Weights of a small GPT-style language model, trained from scratch on English Wikipedia.
Size: 9 layers, 32M parameters.
Architecture: RMSNorm before each block, untied embeddings.
Training: a variant of Muon for these matrices, 432M tokens.
Each number is 200 + 20 x the weight over the matrix's rms, rounded and kept within 0 to 999. Layers, rows and columns count from 0.

# k: layer 4 attention key, 512x512, rms 0.102, rows 128-141, columns 256-511
# q: layer 4 attention query, 512x512, rms 0.101, rows 129-141, columns 256-511
k128,220,177,190,211,177,227,189,195,225,229,217,194,202,228,237,166,192,165,165,203,198,188,196,222,164,194,196,192,218,203,200,202,193,183,207,173,199,200,195,199,191,197,181,201,213,199,200,184,189,210,199,200,192,207,201,218,190,195,194,174,191,223,196,189,165,202,191,170,215,207,218,225,219,178,194,204,220,207,222,218,191,193,237,216,196,194,214,211,165,210,206,173,176,194,184,194,219,203,158,182,223,189,211,196,188,236,190,206,204,213,213,236,212,168,202,223,239,153,167,185,180,208,204,198,207,217,211,193,190,194,156,211,196,203,247,225,210,222,185,181,208,201,155,202,177,184,178,207,221,199,192,190,200,195,178,217,219,196,203,199,183,218,184,184,201,141,206,213,226,205,198,217,167,197,208,172,206,200,206,264,184,161,188,158,245,211,199,199,206,224,197,173,190,188,221,190,176,201,202,190,194,194,172,201,203,225,161,204,211,194,225,204,208,195,189,206,196,188,201,202,238,218,188,192,189,217,194,157,196,194,211,190,181,229,210,208,191,204,215,203,207,179,203,218,201,203,198,194,206,189,221,212,204,191,207,192
q129,215,195,206,241,191,187,187,172,204,208,205,192,200,218,184,208,203,202,206,203,236,183,228,201,186,199,177,184,187,203,200,226,203,222,211,162,178,197,195,180,211,171,201,214,236,183,176,181,170,203,191,213,181,212,220,188,214,197,240,193,227,209,200,197,239,195,216,210,187,179,213,199,206,218,207,184,183,185,226,184,200,200,222,191,190,171,203,190,180,192,204,206,194,183,218,205,213,197,213,213,202,213,206,181,237,195,192,196,202,201,187,209,182,192,187,178,200,208,229,227,173,195,186,204,197,216,176,212,211,196,207,196,181,222,199,196,189,195,179,195,180,196,203,205,202,220,187,189,206,207,215,177,184,198,229,208,231,201,183,211,177,198,194,160,195,175,210,219,233,228,206,182,210,208,190,181,214,191,216,211,216,216,176,202,173,187,202,191,205,234,186,189,179,189,216,204,234,224,211,158,192,207,187,183,195,199,219,181,188,230,225,205,178,156,190,202,240,199,179,222,214,205,223,197,212,186,228,185,209,226,220,206,193,189,191,201,213,208,207,192,213,191,189,199,179,207,221,194,214,211,180,194,194,192,217,209
k129,223,173,208,210,170,198,208,198,209,171,168,226,172,207,207,203,202,198,181,189,187,172,166,167,217,199,211,206,229,212,187,218,189,172,204,170,194,214,217,212,212,177,195,184,197,207,235,230,223,198,185,208,187,207,224,199,241,213,187,197,199,204,201,205,197,205,181,193,205,177,198,187,204,197,189,196,201,189,195,252,225,192,172,186,221,197,230,188,213,194,207,212,205,192,193,175,196,201,224,211,174,192,180,226,209,192,188,183,206,173,191,205,213,198,193,172,146,254,213,201,197,198,221,191,194,189,201,193,208,163,198,186,176,188,192,185,225,211,181,222,209,215,198,217,203,214,230,205,197,188,201,229,204,195,214,185,182,206,174,196,201,202,208,201,185,201,204,202,196,199,237,224,173,216,198,178,184,172,195,192,199,209,200,151,207,201,228,203,195,213,196,210,192,189,189,212,169,196,220,204,198,220,231,193,175,189,197,207,181,190,175,191,220,214,193,218,194,205,207,216,231,229,181,196,162,205,189,192,194,175,216,202,212,194,189,214,192,238,195,198,222,188,195,209,206,215,190,195,193,175,175,193,175,226,205,196
q130,216,180,198,189,199,226,180,176,180,229,229,210,165,172,184,209,197,205,201,205,183,158,197,202,189,247,196,212,180,204,175,208,223,203,210,203,198,182,221,194,207,200,228,194,220,191,201,184,202,203,188,201,177,168,211,212,194,221,198,195,220,209,198,234,198,222,209,197,210,172,210,192,210,218,192,184,197,194,199,201,197,196,208,218,167,173,216,220,212,175,198,204,195,198,208,220,226,184,210,191,172,204,182,198,193,196,199,219,215,218,197,224,200,198,187,235,229,189,188,202,178,202,217,220,176,200,195,184,190,184,165,189,202,184,213,194,202,216,177,191,193,203,199,179,183,203,205,223,205,212,220,170,195,216,194,180,224,190,200,198,181,196,186,178,208,214,215,188,205,203,203,199,219,227,219,191,178,204,201,221,223,222,186,198,218,198,181,210,214,189,180,188,217,207,190,182,210,210,184,199,210,192,177,205,193,200,184,199,202,181,199,200,198,211,218,211,207,202,187,191,220,213,196,222,224,192,180,218,202,196,196,172,193,239,220,206,171,184,177,189,188,205,198,203,179,187,216,209,193,211,173,206,233,236,182,202
k130,210,231,206,189,207,199,212,216,179,212,190,190,193,206,207,199,205,214,218,187,225,212,213,228,209,191,217,209,199,204,209,208,193,203,192,171,184,223,179,204,192,195,175,211,203,194,203,199,216,190,148,168,196,217,194,198,189,193,212,204,199,184,215,172,208,212,206,192,192,207,193,207,178,192,209,187,185,225,178,199,188,182,221,206,228,211,237,197,214,184,213,197,233,202,220,240,202,186,191,196,193,214,207,188,208,211,199,193,193,164,212,206,178,206,188,163,212,211,204,200,186,194,186,203,212,189,184,200,195,225,203,185,193,199,178,182,202,243,196,174,207,165,209,180,193,213,190,203,169,203,192,193,200,180,203,164,197,173,213,264,175,196,202,201,198,232,187,203,184,208,210,198,182,195,204,202,202,190,205,195,218,211,203,190,183,215,200,156,176,224,182,168,185,220,187,206,211,202,201,204,186,201,202,198,225,191,221,196,227,166,205,191,183,189,209,194,205,190,209,220,204,181,210,221,210,199,156,181,203,236,208,181,219,203,203,192,224,192,208,213,204,228,164,203,193,197,231,185,211,191,223,201,186,197,192,211
q131,196,227,209,195,215,208,204,205,191,207,193,186,206,193,225,211,192,188,195,241,175,198,211,185,204,176,188,187,191,237,190,236,186,201,225,236,224,181,193,193,193,200,227,225,232,208,185,216,195,202,214,196,203,186,191,177,209,183,198,204,199,214,224,206,201,208,198,221,199,156,217,212,192,209,187,209,180,190,193,205,180,157,190,210,185,198,180,213,167,203,182,216,187,212,171,197,201,187,198,196,191,205,203,170,188,191,186,179,173,213,217,202,237,182,210,211,227,197,197,213,219,193,209,208,215,192,191,194,205,226,171,208,212,187,218,167,164,224,201,188,190,184,217,185,202,194,214,191,220,211,185,219,202,187,192,223,186,244,214,184,202,230,186,172,210,198,217,218,187,186,189,204,172,220,221,213,195,200,188,209,187,181,211,197,214,213,177,170,216,213,163,193,208,192,187,200,190,209,211,187,220,210,203,193,204,199,198,214,211,208,223,207,205,241,201,175,188,210,201,184,188,208,174,214,222,211,224,175,196,201,230,196,190,200,188,195,202,207,211,207,247,193,178,180,174,237,163,183,184,189,195,202,206,169,210,197
k131,220,200,213,226,191,169,186,198,175,186,197,199,205,162,191,218,186,207,186,237,179,215,198,220,191,192,213,228,184,171,206,227,219,194,201,174,203,186,187,183,188,197,204,184,176,231,230,207,196,223,187,180,225,218,199,194,186,214,181,227,174,217,173,206,215,204,215,206,203,231,187,181,206,207,230,205,183,179,180,207,168,207,201,190,231,190,167,182,220,200,229,181,237,186,201,194,172,160,214,169,191,199,191,227,189,232,198,201,208,169,219,213,178,226,219,196,170,162,199,205,187,192,211,187,168,204,199,186,208,189,196,203,222,184,187,209,207,200,193,217,199,209,220,198,247,180,169,209,227,196,223,183,197,208,199,206,197,215,201,208,203,183,185,218,200,179,189,238,185,186,192,229,232,220,190,189,165,185,197,204,213,200,227,228,190,197,201,214,187,210,191,209,205,189,192,185,224,199,230,195,226,182,232,214,193,216,197,177,184,192,189,194,157,198,186,193,185,171,191,222,197,207,227,214,191,235,215,196,203,197,198,247,187,181,186,225,199,192,213,182,201,170,214,209,196,166,193,193,204,177,201,224,217,208,195,223
q132,190,197,219,206,198,194,222,206,176,211,187,240,220,192,208,197,211,180,174,223,199,216,216,182,190,217,202,204,204,217,222,187,208,175,223,209,205,183,208,168,209,220,181,205,192,206,180,225,190,214,220,193,195,229,216,173,178,188,163,195,215,186,203,185,205,209,219,188,175,191,185,179,186,191,200,204,222,219,167,193,167,194,219,206,195,178,238,185,186,224,190,181,200,214,206,196,198,179,198,190,191,172,201,162,184,200,206,192,200,201,213,198,213,195,205,178,203,191,198,192,214,212,193,220,204,198,201,220,201,221,148,189,188,190,171,191,200,195,228,158,192,189,204,201,194,214,193,186,175,186,172,180,221,195,197,177,199,189,234,189,190,178,214,204,219,221,200,217,226,170,172,203,206,175,206,190,220,170,181,215,183,200,188,219,181,201,186,210,181,207,184,185,177,208,214,185,223,189,200,182,190,223,201,223,176,184,180,210,192,177,217,230,196,210,210,173,194,216,220,208,181,204,200,203,200,222,195,220,183,205,201,226,225,180,187,211,198,205,246,224,215,192,207,178,197,190,191,180,185,202,208,223,227,223,207,174
k132,188,234,193,194,223,208,182,216,229,172,200,216,200,185,202,201,161,203,191,205,189,227,176,248,186,207,200,160,187,230,208,193,208,213,185,185,184,192,192,203,178,218,205,184,195,186,200,204,188,185,190,198,192,189,201,177,180,210,220,166,197,185,185,190,183,165,178,193,184,203,219,218,183,172,224,198,201,204,205,193,181,201,205,221,206,191,198,202,191,213,198,199,187,182,199,188,187,186,202,184,193,229,210,210,200,207,197,169,214,185,231,186,152,219,179,199,186,197,222,197,220,195,213,180,218,210,190,202,198,187,223,191,192,173,192,215,203,208,175,196,173,197,210,201,213,188,193,195,204,207,170,222,195,171,236,176,182,211,210,203,154,189,179,213,185,191,207,210,148,233,212,192,197,228,188,161,199,218,208,202,200,211,181,198,189,202,214,173,222,194,222,218,228,212,178,200,172,188,234,228,187,217,188,179,188,209,186,219,217,201,171,208,155,227,193,193,213,173,200,217,199,181,219,200,211,192,227,213,198,252,181,238,213,197,240,203,219,199,200,171,176,191,213,214,198,208,221,246,206,198,203,235,185,196,178,209
q133,211,198,213,209,206,223,191,175,178,208,203,195,216,175,194,235,220,215,174,205,170,205,181,207,203,216,195,206,219,204,220,178,192,228,216,183,196,193,203,191,199,138,191,202,194,160,208,180,185,186,162,169,238,203,199,200,202,221,176,213,197,215,169,188,184,170,207,213,192,187,202,192,180,220,190,195,188,221,214,188,217,176,182,178,197,197,188,196,194,208,231,178,183,199,208,193,187,218,216,194,172,214,209,161,191,211,180,213,203,195,189,215,193,197,207,176,233,185,237,182,182,188,192,189,159,195,192,184,173,220,200,196,213,175,188,196,192,199,175,184,224,178,226,209,199,215,209,226,192,243,184,186,172,175,177,199,175,194,203,202,158,160,222,214,213,206,210,195,212,202,191,245,189,224,207,225,200,183,187,225,189,233,210,213,198,163,212,240,181,223,208,191,197,187,186,196,216,218,185,190,197,208,198,219,222,187,204,211,198,216,246,218,226,192,188,182,197,185,195,240,201,202,181,213,189,188,208,223,195,192,200,167,217,218,213,223,194,207,221,211,228,204,200,181,213,184,190,210,233,172,221,221,199,187,186,247
k133,197,172,175,183,184,220,245,170,202,209,161,210,183,162,177,159,203,216,212,186,200,213,190,193,218,196,235,164,195,214,210,221,219,232,191,173,205,209,223,185,179,198,160,190,203,196,191,217,201,187,184,191,186,236,180,196,216,185,218,190,181,195,185,208,218,188,183,213,167,188,238,201,195,185,227,214,216,191,194,235,197,183,227,199,211,185,195,209,253,172,184,208,211,165,167,201,192,211,192,209,209,239,168,181,221,201,211,212,218,162,192,205,184,225,179,168,210,265,205,184,214,204,204,177,164,172,204,234,200,225,223,210,179,215,196,213,189,184,173,200,204,173,241,225,214,199,190,233,203,202,194,214,190,172,227,165,198,209,216,210,204,212,221,193,176,220,189,218,200,190,202,173,189,190,192,177,199,227,196,196,212,194,214,225,195,189,220,202,212,232,227,218,182,183,200,212,197,178,215,243,181,206,208,164,185,205,209,236,191,203,166,222,185,207,176,186,217,195,171,178,209,223,198,209,198,202,187,213,205,215,212,200,184,178,196,219,216,239,223,212,190,211,220,223,226,179,199,212,165,221,187,171,191,178,168,192
q134,173,212,198,202,213,208,209,189,212,204,242,178,175,179,189,196,203,193,187,175,202,182,184,200,234,223,213,204,192,162,233,173,218,221,214,180,180,180,191,179,183,185,195,206,208,205,177,180,165,201,195,178,190,209,202,201,211,218,212,210,172,188,216,214,185,195,186,197,216,219,169,205,214,192,217,208,221,193,217,199,215,199,199,205,191,209,203,219,215,195,183,198,172,183,180,195,179,207,197,221,213,176,196,194,207,190,190,198,198,205,202,222,215,209,187,227,205,200,221,179,191,181,218,180,188,186,195,175,181,187,231,180,206,197,192,180,242,207,201,199,202,209,191,177,175,202,208,211,196,219,205,194,206,206,233,199,200,175,173,221,207,211,194,220,217,213,216,201,188,194,180,192,189,206,186,213,185,199,187,190,197,214,208,174,178,228,216,190,202,180,228,191,206,197,200,210,206,186,194,194,202,205,188,200,178,176,177,214,188,195,176,209,198,200,189,221,207,194,191,213,171,200,219,202,183,213,170,204,203,179,181,184,193,215,210,189,181,197,211,182,193,210,244,180,224,197,214,222,198,213,184,159,237,213,217,191
k134,195,219,213,227,200,192,193,207,211,203,176,211,196,206,191,205,211,190,212,198,200,190,205,173,208,191,195,206,187,198,223,173,204,228,186,208,204,206,207,202,213,204,210,196,218,219,217,215,233,178,186,213,184,215,198,200,214,192,193,190,196,186,193,181,206,217,193,235,209,181,198,150,176,201,211,162,225,202,213,191,208,209,169,197,180,179,196,192,198,208,212,195,214,216,224,210,228,199,193,234,174,196,219,172,226,183,198,190,195,195,194,215,162,215,199,179,217,203,206,217,192,191,232,218,209,188,208,196,215,188,179,215,217,223,185,167,189,204,221,203,157,219,210,243,172,234,199,216,209,175,250,188,174,184,213,210,208,209,194,236,211,225,185,176,164,189,227,209,173,201,183,209,196,204,196,215,219,205,183,226,196,190,188,216,166,206,205,190,212,202,192,194,195,176,213,220,217,201,210,191,179,193,218,219,193,211,212,203,183,205,226,199,190,210,185,205,189,211,196,179,221,206,183,222,198,181,168,178,190,177,201,206,191,196,189,200,203,217,190,216,222,202,186,200,194,208,188,218,197,201,207,233,193,224,202,217
q135,199,210,177,204,223,208,196,204,229,190,207,207,211,207,202,202,214,182,205,183,261,187,210,222,208,170,201,222,208,181,203,209,190,244,198,220,219,204,233,200,195,181,206,172,178,216,210,230,223,193,240,203,196,196,193,190,270,192,210,185,163,192,194,204,201,207,155,207,181,221,200,197,184,209,179,183,172,214,214,243,215,172,225,191,161,179,208,230,217,176,224,218,233,186,189,223,189,206,199,162,199,180,207,214,219,214,250,205,203,228,203,187,203,203,184,219,208,178,186,210,188,210,178,188,185,188,229,163,219,178,227,220,174,205,184,195,213,223,199,215,210,215,179,189,172,203,174,168,221,188,222,174,183,178,211,210,223,185,166,195,212,194,195,198,210,211,224,173,171,211,218,197,231,211,217,200,176,206,191,199,213,229,195,160,205,189,211,176,223,155,203,195,192,173,223,173,195,210,191,197,215,194,206,170,221,210,200,223,183,182,186,201,150,196,200,196,197,190,186,192,221,204,194,247,194,210,201,193,217,217,226,215,212,225,189,211,223,207,195,196,154,193,185,170,192,205,192,222,183,184,212,154,189,196,164,190
k135,172,158,208,230,215,201,176,187,213,224,225,210,212,207,198,200,210,197,226,242,179,206,228,221,206,195,181,207,214,180,164,160,163,210,200,239,205,193,210,192,207,217,199,201,242,219,213,182,214,190,223,182,206,205,170,211,195,188,190,219,173,196,176,200,177,204,236,174,202,221,212,224,208,206,210,226,197,197,188,193,218,215,245,204,199,229,214,177,200,207,166,178,177,219,230,210,181,190,179,209,233,205,198,220,181,199,199,211,220,214,236,220,235,162,230,192,194,217,187,196,185,201,188,167,220,189,182,196,215,206,219,178,233,223,180,214,198,207,206,198,227,243,186,211,213,204,214,202,206,228,213,207,228,189,208,235,212,214,210,222,228,190,205,213,198,181,185,174,218,187,188,195,196,193,187,198,203,173,192,180,197,223,193,154,224,193,179,212,195,222,223,214,206,230,207,220,202,213,199,175,216,224,231,216,182,210,179,225,172,197,204,213,229,217,239,209,180,216,194,213,183,201,189,162,211,222,192,190,209,219,188,171,182,187,207,204,156,196,178,191,194,191,189,216,187,206,177,204,231,224,186,179,236,207,221,188
q136,227,165,240,202,215,179,209,197,206,225,182,196,200,180,191,201,209,186,234,171,198,183,190,164,185,197,215,202,177,194,185,183,204,190,184,196,209,193,188,193,217,192,199,210,233,226,199,222,203,209,216,187,197,195,173,167,200,206,152,196,189,236,208,204,240,194,200,213,222,209,200,227,200,164,167,233,181,200,214,236,189,221,209,211,224,197,188,206,211,194,214,195,225,205,208,220,215,199,188,181,184,175,209,206,212,211,205,211,182,226,187,213,181,214,220,200,182,180,159,201,208,184,188,216,206,221,218,192,227,179,213,182,197,246,183,202,206,225,237,168,225,210,185,183,198,181,193,197,194,168,229,214,193,212,200,200,231,199,200,219,225,226,185,190,187,235,192,162,220,184,182,226,209,191,223,216,213,200,190,228,187,214,190,197,204,201,203,166,201,211,194,211,191,158,206,199,219,209,213,213,212,171,230,218,233,179,203,205,206,195,220,196,219,214,220,189,196,202,203,187,196,167,176,210,236,203,202,188,204,214,173,193,187,204,230,202,213,217,179,211,192,176,190,175,203,186,203,200,192,163,222,207,186,194,207,162
k136,206,222,177,234,225,219,182,196,195,174,201,183,190,213,192,179,218,190,205,198,300,202,185,231,203,160,187,222,228,190,168,205,176,188,196,215,184,206,191,190,218,218,214,183,185,199,199,195,221,175,218,183,213,202,212,169,201,210,179,182,206,219,209,164,172,244,215,165,218,218,189,205,215,250,199,176,199,179,196,176,207,189,215,178,206,183,211,246,154,187,197,212,220,210,189,189,215,199,203,211,202,215,234,203,210,201,208,213,172,210,207,218,192,210,195,217,191,199,182,180,155,233,218,225,191,182,207,178,207,212,178,217,195,205,211,183,228,190,215,211,216,221,206,214,160,228,223,217,201,158,218,175,208,216,188,190,189,182,195,205,235,218,215,215,198,197,193,190,221,193,213,174,190,215,215,220,225,211,190,236,215,186,209,167,211,190,185,173,216,149,180,189,202,224,186,225,188,191,183,180,207,223,178,202,187,245,195,237,210,230,234,194,196,190,222,219,173,198,183,187,191,196,183,190,183,163,194,202,225,169,205,183,239,182,193,224,224,176,217,196,206,190,199,189,222,225,201,235,192,205,218,167,210,226,186,192
q137,204,212,239,192,199,186,198,206,208,229,209,203,179,178,230,194,206,228,178,220,186,207,176,181,173,206,181,198,218,213,229,187,205,173,220,173,247,213,210,203,207,202,202,193,212,177,156,150,146,218,180,226,221,173,205,220,171,175,216,205,225,173,193,200,181,196,218,197,181,172,190,220,218,189,163,216,213,173,217,189,168,220,197,169,183,194,215,204,215,180,194,223,210,186,171,197,172,230,212,185,248,167,192,187,213,226,210,198,212,219,215,223,213,204,166,239,191,239,159,227,190,164,180,197,192,179,186,199,207,200,171,207,198,235,170,196,209,207,219,202,200,187,223,230,180,188,194,170,144,218,219,191,216,199,203,237,189,220,158,189,207,205,204,198,192,230,160,172,187,174,219,194,193,207,245,214,211,242,221,186,171,198,171,176,210,219,201,176,172,210,194,185,184,175,198,203,209,208,200,176,206,191,178,164,181,195,187,183,194,199,223,199,191,174,208,226,220,173,190,182,202,203,143,158,222,166,198,184,205,203,186,193,199,219,185,165,180,217,203,174,237,217,205,258,194,226,206,226,193,200,209,201,199,182,221,191
k137,226,191,190,198,152,214,192,204,176,207,197,245,179,199,192,227,220,171,189,187,222,224,183,180,203,192,180,200,174,212,214,193,210,199,251,253,207,195,174,219,208,209,202,188,194,201,216,201,200,220,209,217,196,164,208,205,199,203,166,204,205,187,216,235,180,189,186,183,192,249,217,189,199,205,192,238,186,204,215,206,244,203,229,215,234,180,193,211,208,210,190,175,239,186,187,230,229,187,200,167,204,195,194,211,185,226,198,221,204,214,186,162,241,164,226,205,226,160,212,238,218,230,209,211,199,208,181,221,205,215,201,214,192,214,165,201,200,178,203,224,172,180,203,188,186,212,174,228,186,208,191,168,190,203,205,239,214,193,204,194,199,230,216,174,181,204,181,214,201,178,227,191,210,251,204,231,206,157,212,187,212,182,217,214,212,219,179,190,218,213,184,205,203,210,200,218,191,218,190,220,198,198,203,217,212,182,222,192,205,236,206,179,168,215,176,192,209,199,201,183,200,213,221,225,207,233,211,196,201,219,190,191,194,200,221,216,193,197,208,217,203,204,180,188,174,216,165,217,188,223,184,213,197,208,172,193
q138,243,202,219,211,177,213,211,207,210,186,189,210,177,197,224,159,214,195,240,159,195,200,216,180,177,183,202,209,169,184,206,199,209,196,196,200,202,189,167,201,199,207,203,209,195,226,167,216,213,200,216,221,196,211,191,211,189,169,188,241,208,190,172,195,182,210,198,222,171,224,201,227,187,205,170,245,213,159,193,195,186,212,210,213,218,189,230,169,212,220,183,218,241,181,167,206,189,173,173,184,228,202,191,230,231,155,242,211,189,193,202,203,219,198,182,173,207,196,155,211,217,198,171,189,161,189,205,209,195,183,187,193,196,202,210,205,190,219,206,207,201,176,183,207,169,207,234,209,194,214,214,227,208,200,207,210,209,205,201,209,189,211,218,235,199,202,170,173,187,228,222,224,210,196,202,168,211,186,211,206,198,221,197,202,195,239,209,210,226,184,206,180,187,189,176,225,216,180,211,182,198,205,210,187,200,197,181,169,195,176,222,199,184,174,194,170,218,180,178,207,238,180,179,212,216,197,188,194,196,189,204,185,204,207,190,237,195,167,203,224,216,220,219,186,176,183,210,189,210,208,197,173,202,213,200,205
k138,167,234,226,177,192,212,186,202,231,187,186,163,207,214,210,197,215,179,207,215,215,216,199,190,163,198,197,240,227,195,179,187,201,159,191,189,216,208,178,197,165,198,204,197,222,191,183,224,206,209,237,182,186,205,176,219,192,205,210,196,169,200,209,169,160,206,202,178,215,194,185,200,225,213,214,172,194,222,199,186,216,202,194,208,191,175,194,227,198,246,190,176,207,245,201,163,193,214,226,188,209,207,209,166,163,172,229,242,221,181,202,198,199,188,210,233,192,198,164,199,211,190,206,190,184,223,174,193,191,188,165,207,253,223,236,192,214,198,201,212,221,169,190,222,202,217,230,190,165,194,203,228,195,216,219,175,218,248,175,227,174,172,211,218,176,206,188,181,180,198,219,206,210,208,216,225,238,196,252,215,197,201,196,205,222,209,187,213,200,169,197,197,179,232,194,191,217,238,183,182,211,183,213,214,171,215,206,170,189,196,217,195,227,188,166,205,191,189,189,183,204,234,223,161,207,209,186,166,219,170,194,209,179,198,204,236,189,205,184,197,231,208,186,209,186,219,196,211,195,179,205,182,195,189,246,233
q139,185,200,225,191,215,229,179,187,193,210,208,182,220,211,236,214,199,217,209,213,182,237,166,156,183,212,187,200,211,184,194,201,183,158,207,169,212,223,212,216,180,211,197,236,229,192,174,199,148,200,175,241,176,152,199,207,197,229,228,220,213,192,206,211,193,196,210,193,211,164,171,178,199,188,188,214,228,185,232,175,179,209,183,218,193,158,213,234,189,197,197,196,172,199,184,209,199,175,199,216,234,218,203,208,206,194,242,200,204,149,198,212,202,192,224,211,194,223,175,167,194,179,164,185,177,210,228,213,188,181,193,193,214,215,201,212,220,206,189,201,236,213,225,185,239,195,198,204,207,201,220,211,202,210,210,206,213,192,185,234,174,175,206,242,212,230,241,201,190,171,210,212,151,195,182,182,226,186,202,211,212,206,172,243,209,204,242,218,194,214,193,251,224,194,205,203,217,186,183,218,206,198,214,231,163,182,198,165,233,188,222,193,221,194,151,212,222,183,202,237,194,217,173,199,225,204,223,189,232,159,209,189,202,217,191,171,172,219,204,223,199,204,189,200,189,179,198,214,212,196,192,204,176,191,210,198
k139,196,197,216,213,215,201,200,199,221,231,234,186,201,181,241,182,214,207,261,209,210,193,207,162,192,194,179,208,246,188,190,195,193,200,208,215,195,208,200,229,220,214,217,230,213,221,196,140,195,167,179,180,214,204,208,193,209,212,223,221,194,182,250,198,205,195,194,210,173,205,172,213,177,191,206,206,195,226,202,200,187,168,200,234,169,161,203,204,205,209,181,180,192,218,196,197,204,238,178,240,198,168,201,181,193,210,176,202,218,198,222,193,195,195,190,180,219,209,184,223,223,174,195,192,172,180,190,208,168,210,198,197,228,215,199,184,180,202,183,217,203,216,205,205,211,209,203,218,175,183,224,156,223,220,186,246,180,164,192,173,174,195,206,194,201,165,187,172,198,177,220,221,185,197,213,164,194,190,216,193,206,192,223,180,196,234,212,181,196,190,189,243,185,198,228,241,175,213,208,195,196,182,183,201,185,171,238,189,211,244,152,213,229,174,220,195,214,214,212,173,189,238,214,185,153,197,190,227,200,182,245,208,212,200,198,168,194,171,193,193,219,205,240,180,175,219,170,217,176,182,194,218,197,237,202,191
q140,202,187,214,194,215,181,219,197,204,180,165,218,197,220,219,153,195,201,203,183,211,204,232,189,203,201,181,159,205,217,222,220,200,203,205,199,185,208,184,210,183,187,205,220,190,184,224,231,209,197,206,200,202,203,212,173,226,195,208,216,216,212,236,250,207,211,181,209,186,198,207,164,176,194,206,213,176,162,237,221,163,238,206,213,209,186,243,203,223,196,202,190,237,223,222,186,202,225,220,209,207,221,223,184,183,207,224,213,221,180,170,211,202,189,200,191,214,228,219,192,190,196,221,195,222,214,207,202,209,196,189,222,206,250,221,207,201,195,208,224,205,202,184,200,176,205,188,195,224,185,205,200,199,166,187,198,185,222,204,233,204,212,199,197,229,169,232,187,174,212,152,211,197,197,221,175,168,202,173,208,207,194,218,192,209,196,182,182,181,191,176,206,183,220,256,185,201,166,175,200,193,210,221,170,214,204,206,187,180,189,210,169,201,213,213,193,206,204,201,196,163,195,178,214,227,181,214,197,184,176,175,198,208,195,208,217,219,205,211,179,181,179,233,200,201,195,212,210,200,205,202,188,197,182,210,198
k140,199,188,186,193,173,181,185,215,192,198,171,210,218,219,193,178,218,180,225,211,182,195,222,226,197,175,201,215,231,129,200,157,219,161,202,186,211,179,165,201,212,219,211,201,182,170,216,190,175,212,199,217,210,183,207,194,189,234,209,188,184,206,179,218,185,186,208,187,224,195,185,175,238,202,172,210,170,195,160,211,173,200,213,217,239,191,212,184,202,207,204,193,184,200,201,221,190,217,170,183,187,215,195,168,197,225,231,186,194,187,185,208,171,223,172,206,204,193,190,188,217,216,173,229,172,196,199,228,182,193,174,166,193,190,175,238,204,234,210,201,211,195,210,203,211,235,220,203,204,179,189,192,231,177,210,210,168,218,231,202,206,214,164,207,187,189,194,183,224,172,198,205,194,196,191,238,213,219,196,207,206,204,211,203,203,207,222,251,180,204,190,215,185,177,217,184,230,221,222,197,217,218,195,203,192,201,168,206,204,179,171,199,178,216,193,190,208,204,202,220,201,202,213,195,217,194,184,153,193,166,234,210,217,187,206,200,212,208,205,208,195,174,181,180,207,197,214,173,217,201,178,208,201,192,182,188
q141,203,216,202,210,227,216,218,218,244,179,199,200,187,207,201,170,230,237,175,221,191,206,203,217,197,211,151,225,192,216,176,172,192,201,191,189,183,184,206,208,199,205,196,202,189,215,215,177,188,214,181,188,193,187,189,204,222,201,198,219,203,216,180,193,156,220,221,187,239,190,235,184,193,203,182,184,225,164,170,183,192,230,208,200,211,227,217,185,218,226,195,195,211,209,207,179,193,205,237,220,174,216,185,224,222,185,224,187,154,212,234,205,167,230,220,211,205,191,180,217,201,203,163,197,204,174,187,204,196,180,180,182,194,223,170,190,217,198,196,165,180,209,168,185,169,176,209,228,186,177,228,249,186,194,206,220,196,176,220,211,229,198,216,227,197,165,211,191,168,197,179,195,234,181,201,196,198,244,197,200,210,185,208,188,214,157,209,203,235,217,228,184,209,174,210,147,210,188,214,192,249,212,168,183,206,223,181,202,186,218,186,217,191,188,219,180,212,224,173,222,233,194,226,203,164,176,208,180,201,219,206,169,198,171,160,233,190,197,191,195,175,233,224,208,199,170,220,191,231,196,210,207,213,227,205,190
k141,225,180,211,224,190,206,196,202,202,192,230,182,228,221,173,198,182,234,171,174,175,233,182,190,191,218,186,225,218,158,219,186,201,210,191,173,192,208,204,192,198,224,171,201,176,168,202,199,172,209,179,206,192,203,206,225,163,208,205,213,169,237,170,230,242,191,246,175,186,229,180,206,195,190,230,186,198,204,220,213,230,165,175,221,186,208,211,209,209,246,211,198,217,234,207,191,202,201,207,187,206,223,192,224,191,198,219,248,207,225,197,180,209,197,210,187,168,178,198,186,212,169,204,168,200,214,211,217,167,177,185,208,201,189,177,220,218,201,235,208,201,188,215,189,230,208,191,191,209,210,219,222,204,197,230,196,185,220,199,184,160,179,196,190,204,216,186,182,161,199,209,202,192,222,179,183,233,192,225,172,201,208,253,162,148,195,197,180,212,171,221,164,189,216,198,230,201,220,203,212,213,194,192,203,223,214,182,183,208,230,184,181,197,157,197,214,199,197,192,206,199,240,205,206,203,203,223,199,200,229,226,190,203,212,212,202,209,184,174,185,197,204,199,216,199,220,238,189,229,203,194,172,174,188,180,198